From a checkpoint of a small transformer trained on Wikipedia.
Size: 20 layers, width 128, 2 heads of 64, MLP 320 SwiGLU, vocabulary 4096, 4.82M parameters.
Architecture: RMSNorm before each block, rotary positions, no biases in attention or MLP, untied embeddings.
Training: a variant of Adam for these matrices, 107M tokens, 5997 steps.
Each number is 128 + 24 x the weight over its row's rms, rounded and kept within 0 to 255. Layers, rows and columns count from 0. The size above them is the row's rms in percent of the matrix's.

# layer 15 MLP up, 320x128, rms 0.0755, rows 221-229, columns 0-127
size [ 97 111 100 100 101 107  93 107  95]
[[145 133 126 111 167 151 120 149 140  85 153 140 180 125 112 136  92 148 190 115 149 121 141 120 162 105 144 119 148 129 120 123 102 148 155 121  75  89 131 135 102 111 139 138 109 127 107 115 156 127 125 135 111 139 123 165 111 140 138 127 135 127 132 106 126  95 168 155 159 115  58 157  67  90 134 174 108 122 115  97 143 125 122 117 129 108 175 149  93 110 116 108 122 146  97 142 168 103 121 130  98 143 119 117 123 124 113 116  72 137 109 165 118 140 136 157 146  88 160 162 142 115 132 157 122 154 165 132]
 [106  94 119  82 157 131 147 146 145 108  84  94 152 124 140 110 124 124 144 127 109  99 153 148 128 127  83 118 137 151 158 143 118 134 118 157 118  88 133 137  94 122 158 143 134 125  83 109 128 124 145 107  61 108 127 154 158 131 110 101 161 129 153 131 132 139 151 127 107 123 122 124 121 131 120 111 136 143 102 145 144 102 111 127 104 138  83 175 113 108 127 105 136 177 159 153 140 121  89 150 120 146 179  45 131 139 125 132 143 131 131  86 131  74 113 141  84 105 140  79 120 152  98 150 152 113 135 134]
 [109 163 173 102 157 115 134 148 129 100 111 115 140 105 184 124 134 102 114 122  82 138 124 129 140 121 132 109 110 138  99 108 107 149 146 110 136 138 184 120 119 144 146  80 134 144 143 131 174 125 105 162 115 140 118 190 152  96 124 141 127 167 130 141 113 118  93 107 123 123 142 108 165 133  96  91 134 130 113 176 143 125 104 129 141 120 127 114  81  92 152 138 156 117  63 153 129 151 118 141 122 110 118  98 140 127 121 158 152 148 115 135  92 108  95 140 103 153 174 122 119 129  83  87 127  89  93 132]
 [117 132 123  93 126 125  76 105 175 115 115 181 141  91 114 125 153  80 122 144 123 135 132 139 201 137 130 117 118  89 135 147 129 143 126 132 130 156  91 176 114  90 145 111  99 117 139 103 118 129 108 111 122 107 135 131 135 111  66 160 137 131 100 121  94 104 166 129 157 114  93 164 126 105 147 110 134 122 144 160 110  97 133 100  66 115 125 116 134 118 118  90 116 137 118 122 160  97 147 150 126 153  91 128 127 103 147  89 120  61 140 165 129 149 134 121 103  91 124 110 126 137 123 135 118 127 155 132]
 [116 135 159 112 102 144 156 114 122 155 178  92 149 149 218 177 139 117 134 106 104 103  90 128 142 153 157 134 112  99 133 103  95 153 143 106 103 137 154 121 136 110 123 130 159 143 107 105 131 139 132 157 149 134  94 113 164 150 130 111 136 132 166 101 115 121 150 133 134 139 144 131 152 129 141 167 131 154 126 153 109 145 142  82 154 151 138 107 122 148 180 117 118 105  90 152 174 151 111 143 116 115 140 123 137 128 100 131 119  84  94 102 113 162 135 182 143 162 123 130 113 106  99  99 100  96 144 136]
 [150 125 104 125 159 111 146 133 108  82 141 132 118 158 106  96 120 142  89 133 138 157 130 128 138 124  87 142 143  93  73 147 119 110 167 158 157 154  98 123 124 105 132 157 113 134 141 142  92 107  77 131 126 128 137 124  90 132 118 120 111 111 110 127  92 150 144 133 110 129 168 153 167  81 151  93 141 147 195 164 162 114  97  87 149 121 120 113 116 109 142 156  91 119 152 109 106 149 125  73 114 100 115 107 105 137 109 166 101 130 153 162 117 127 143 131 130 122 145 115 186 132 143 116 138  92 127 141]
 [191  99 172 146 110 143 146 138 178 115 133  97 122  88 119 103 140 155 102 128 143 164 156  86 108 137 129  80 147 124 133 114 127 165 107 108 139 117 134 123 146  67 128 132 102 124 144 155 121 172 155 159 131 115 143 141 129  87 136 143 106  94 133 136 130 147 157 105 127  95 131 136 117 154  80 155 141 120  86  95 104 132 118 102  93 114 108 155 151 134 121 135 122 100 161  99  93 126 138 102 115 132 128 133 130 156 109 155 132 116 126 150 133  90 111  58 151 154 121 102 113 164 157 163 125 125 104 121]
 [126 171  99 103 171 174 106 113 135  92 156 124 145 147 131 119 138 131 169 128  94  96 113 115 104 119  83  91 102 136  98 131 122 166  91 107 101 131 142 127 129 101  72 158 117 172  99 155 112 129 132  98 109 128 139 166 103 100 153 150 131 123 137 137 155 131  93 138  96 149 138 138 141 115 122 169 122  93 143 124 133  81  83 128 108 170 162 140 148 155 129 131 101 143 145 130 145  95 142 154 116 164 137 108  93  82 118 121 123 157 148 153 114 116 112 141 141 134 121 138 119 116 165 103 127 175 112 167]
 [140 105 126 104 112 133  87 125 107 122 106 165 142  93 152 131 128 139 103 137 145 123 128 122  92  94 155 121 127 179  86 152 110 108 113 143 180 148 110 121 126 118 110 133 145 114  96 151 136 106 148 137 108 157 144 127  74 130 183 123 129 116 109 106  97 140  74 151 153  97 155 151 117 119  92  88 123 120 102 106 121 131  95 146 114 129 125 145 115 101 126 105 127 180  83 169 154  76 152  91  50 149 101 142  94 139 115 128 128 125 125 111 130 157 154 128 137 132 152 138 131 101 108 136 146 126 138 144]]
# layer 15 MLP down (transposed), 320x128, rms 0.0749, rows 221-228, columns 0-127
size [ 97 101  99 100 101 104  94 108]
[[134 152 146 146 100 166 133 144 140 109 143 133 157 151 101 104 131 128 134 121 144  98  76 134 108 103 117 107 113 155 139 141  67 142 105 107 142  82 122 149 136 111 130 112 101 130 119  96 147 111 116 122  43 134 125 107  86 127  98  91 106 145 149 115 105 152 133 153 112 171 148 118 151 190 150 112  99  94 138 150 137 115 116 185 101 139 137 129 151 138 145 152 148 170  88 130 114 129 118 110 136 124 122 134 128  92 156 152 138 135  97 128 138 148 116 121 125 130 117 128 138 135  73 152 125 114  99 188]
 [142 120 141 114 133 108 101 129 111 140  88 111 124 110 124 144 127 135 173 121 127 115 116 134  97 126 121 107 124  85 119 189 114 123 150 123 111 119 168 122  95 128 153 118 153 126 130  98 126 136 111 117  26 120  92 161  94 112 145  99 162 173 146 144 161 104 126 123  80 149 134  69  98 158 127 149 119 135 126 128 140 127 102 154 153  94 100 148 118 127 142 148 121 152 152 175 105  81 130 131 129 171 138 132 149 127 114  95 128 108 102 128 115 104 135 127 100 110 164  89 102 138 154 132 134  94 126 138]
 [134 101 117 127 165  95 140 134 149  92 148 134 117 143 129 130 142  81 130 113  99 148 101 113 113 147 146 134 115 116 131 131  90 129 124 100  99 126 145 119 122 123 136  80 143 142 139 172 133 142 131 126  85 168 148 125 189 183 101 125 156 111  75 144 146 138 155 120 139 184  95 111 134  92 114  88 110  84 140 115 141 113 111 128 135 154  88 108 137 151 136 137 106 116 129 119 107 181 124 166 100 126 109 142 150 139 110 107 157 160 136 145 141 132 138 172 162 168 137  77 115 143 118 112 180 123 117 137]
 [ 99 125 164 163 130 125 147 144  98 117 106 167 147 123 127  83 134 132 109 129 170 138 144 179 150 161 185 127 139 154 126 129 133 157 132 101 104  81 152 123 123 129 170 135 135 152 113 179 109 163 147 113 120 167 134 124 167 134 144 108 167 126 107 133 139 145 132  90  92 110 104 145 102 168 107 128 132 131 140 172 132 142 102 120 157 123 110 145  95 104 124 123 139 124 114 136 136  95  97 138 150 133 176 167 143 104  91  83 125 151 128  93 139 155 148 151 112 144 168 151 110  93 125  99 137 141  95 155]
 [140 105 152 159 119  70 138 145 119 123 156 147 114 144 122 158 135 130 134 117 163  89 136 122 121 146 122 150 164 139 134 156 109  93 157 114 101 198 124 149 134 127 172 111 113 126 138 122 130 138 157 136 138 151 120 135  92 137 165 126 122 125 138 158 118 150 106 107 123 149 117 146 113 206 159 161 102 128 117 147 152 100  96 113 130 101 139 106 126 123 133 125 133  96  99 128 117 136  78 101 124 164 154 183  91 175 162 133 112 141 122 144  75 126 112 143 150  97 130 164 109 169 102  96 115 117 140 128]
 [131 100 114 122 137  90 128 158 191 119 100 161 157 114 134 142  94 175 132 133 105  93 129 123 102 150  82 115 144 124 137 107 130 140 114 137 113 192 115  79 150 159 120 129 131 145 137 122 121 169 149 163 110 162  94 144 145 150 123 165 133 128  79 152 144 126 138 155 178 139 150  91 104 103 118 126 180 104 190 111 135 104 112 136 107 109 136 105 123 138 123 136 127 146 118 109 123 149 122 142 127  98 133 134 130 130 119 103 159 160 113 161 135 163 150 112 141 144  75 128 123 121 112 100 130 139 182 143]
 [155 104 133 146 100 113 125  87  98 130  95 135 119 153 196 133 114 122  98 152  98 107 115 144 125 118 109 134  94 106  90 143  96 111 160 105 150 149 130 141 123 161  78 145 125 136 119 117 134 102 107 120 159 116  65 108 138 147 137 124 161 161 133 132 125 122 112 161  80 169 156 180 125 138 147 134 138 163 186 156 119 152 161 120 148 138 130 119 168 138 147  78 130 102 132 153 188 102 138 133 136  89 131 120 127 111 132 104  98 158 146 117 137 137 103 166 128 133 116 113 146 163 122 139 152 125 145 127]
 [158  94 144 120 130 115  70 122 122 134 100  95 112 149 146 142 131  99 123 131 147 119 115 131 121 156 106 152 141 138 110 134 163 120 166 137 134 181 114 133 145 135 124 162 154 128 132 144 125 130 145 168 247 156  75 129 122 111 170 118 127 133 110 151 155 122 136 109 124 121 121 143 117  92  82 106 136 142 167 115 109 136 152 152 155 156 134 142 103 117  87 106 125 144 145 100 137 133 121 123 117 141 131 137 113 149 126 143  96 159 168 134 163 124 177 136 148 143 127 137 124 129 124 190 142 106 122 113]]
# layer 15 MLP gate, 320x128, rms 0.0836, rows 222-229, columns 0-127
size [ 97 106  96 106 107  93 101 100]
[[140 161 188 166 190 138 112 121 133 157 159  94 126 149 128 144 138 122 147  95 165 163 103 141 136 126  97 119 119  86 107 126 102 107 139 119 188 131 133 143 133 121 149 121 116 170 154 116 127  80  95 146 146 135 114 132  63 110 148 130 108 142 104 141 116 137  93 122 112 143 156 148 128 141 170 115  85 115 174 135 100 159 162 104 138 151 155 154 124 124 142 136 115 130  94 110 142 117 171 133 103 150 102 132 148 113 119  88 101 138 147 134 138 151 100 148 123 149 103 120 114 104 166 126 145 141 170 114]
 [139 137 139 122 118 117 122 101 167 107 138 153 146 125 141 136 140 115 110 120 129 156  93 102  92 126 134 121 116 150  98 154 158  55 101 112 112 144 130 133 124  93 138 132 140 117 126 124 132 133 170 161 114  95 150  95 136 155 138 109 185 111 100 173 120 180 115 108 134 161 128 154 138  92 175 104  86 113 148 101 116 129  89 157 185 100 119  73 134 138 152 118 119 123 127 112 164 111 130 161 138 169 154 161 125 123 156 111 125 118 121 110 128 130 105 161 140 122  84 148 113  92 144 138 126 113 147  86]
 [162 156 138 109 136 123 139 192 127 189 129 126  83 101 130 129 126 119 126 111 131 112 133 138 145 165 138 100 137 110 120 124 146  76 167 132 138 136 131 155 127 101 153 130 108 110 178 113 139 140 166 167 107  86  95 128 182 116 110 132 120 129 120 151 123 126 176 203 120 138 111 179 147 108 119 133 116 145 107 105  97 124 159 115  92 116 138 148 130 112 115 139 190 104 143  93 110 149  91 140 130  96 107 152  92 141 126  98 128 145 139 113 117 100 124 134 118 141 131 128  95 117 121 140 123 138 139  83]
 [128 134 123 156 159 106 122 162 115 136 123 162 127 177 131 100  96 129 134 162 109 118 133 120 131 147 165 137 126 123 161 136 120 117  96 133 154 141  92  99 138 176 129 108  97 107 120 163 134 127 141 127 120  99 131 101 150 106 161 114 117 113 121 137 146 143 128 136 166 160 152 167  63  86 124 107 110 128 115 117 106 130 158 140 123 130 114 171 150 127 115 132  63 141 138 104 114 108 141 173 124 101 125 134 116  81 149 103 144 120 117 121 193 118 151 100 164 149  69  83 161 129 144 128 139 161  94 124]
 [140 142  99 133 101 122 120 122  89 118 139 131 125 159  78 131 111  69 177 116 168 101 113 158 143  98 106  73 139 141 113  96 109 101 128 120 143 120 130 155 150 127 114 126 119 110 133 118 130 102 128  77 116 111 118 140 118 124 124 151 136 104 132 144  92 136  94 126 151 174 150  91 108 105 164 109  98 111 154 127 121 143 149 119 148 125 211 125 119 123 142 137  87 110 110 129 137 131 113 131 147 180 116  98 120 160 102  89 150 126 123 127 148 167 122 134 146 140 126 122 148  72 132 121 165 146 167  86]
 [149 171 124 109 196 114 129 143 147 144 131 159 147 123  62 142 110 132 159 131 152 127 145  96 141 146 126  98 155 156 121 137 143 115 114 153 110 124 154 108 113 126 152 127 116 119 118 159 141 129 153  96 131 137 160 118 107  93 112 101 104 138 106 154 130 103 120 137 144 132 130  83 135 123 136 116  97  61  80 123 154 128  97 144 120  86 139 129 137 113 109 142 166 142 121 131  52 133 205 154 135 131 149 146 136 102 113 148 112 164 123 100 168 144 140 138 113 151 131 153 107 151 155 109 101 144 117 132]
 [140  93 122 163 113 107 115  99  82 125 135  90 128 155 194 126 128 141 139 142 136 135 111 111 117 128  94 141 122 118 136  78 147  77 128  83 162 137 129 139 150 143 129 138 170 128 163 162 130 142  93 149 140 139 125 118 124 101 171 166 119 107 142 145 153 146  88 122 162 113 181 117  99 115 107 110 142 147 105 129 103 125 141 144 125 183  87 141 105 127  90  88 102 145 124 121 124 109  75 130 115 137 123 105 162 148 141 127  99 139 149  97 169 113 132 151 141 141 100 103 105 135 137 173 134 134 140  91]
 [120  84 145 124 153 146  98 154 171 122 119  76 117 170 128 179 140 126 158 127 102 104 126 137 146 130 126 112 133 136 103 131 122 128  84  99 107 156 151 109 170 143 104 126 164  71 107 155 144 145 145 101 117  77 126 111 112 115 134 167  94 145 165 149 121 116 119 144 170 108 134 116 134 118 135 121 110 156 121  91 145 168  99 128 130 127 126 112 100 128 159 129 109 167 114 153  98 132 147 166  94 144 172 137 170  61 122 130 150 113 105 103 121 127 114 169 145 164 131 135 160 111 133 129 140 119 129 112]]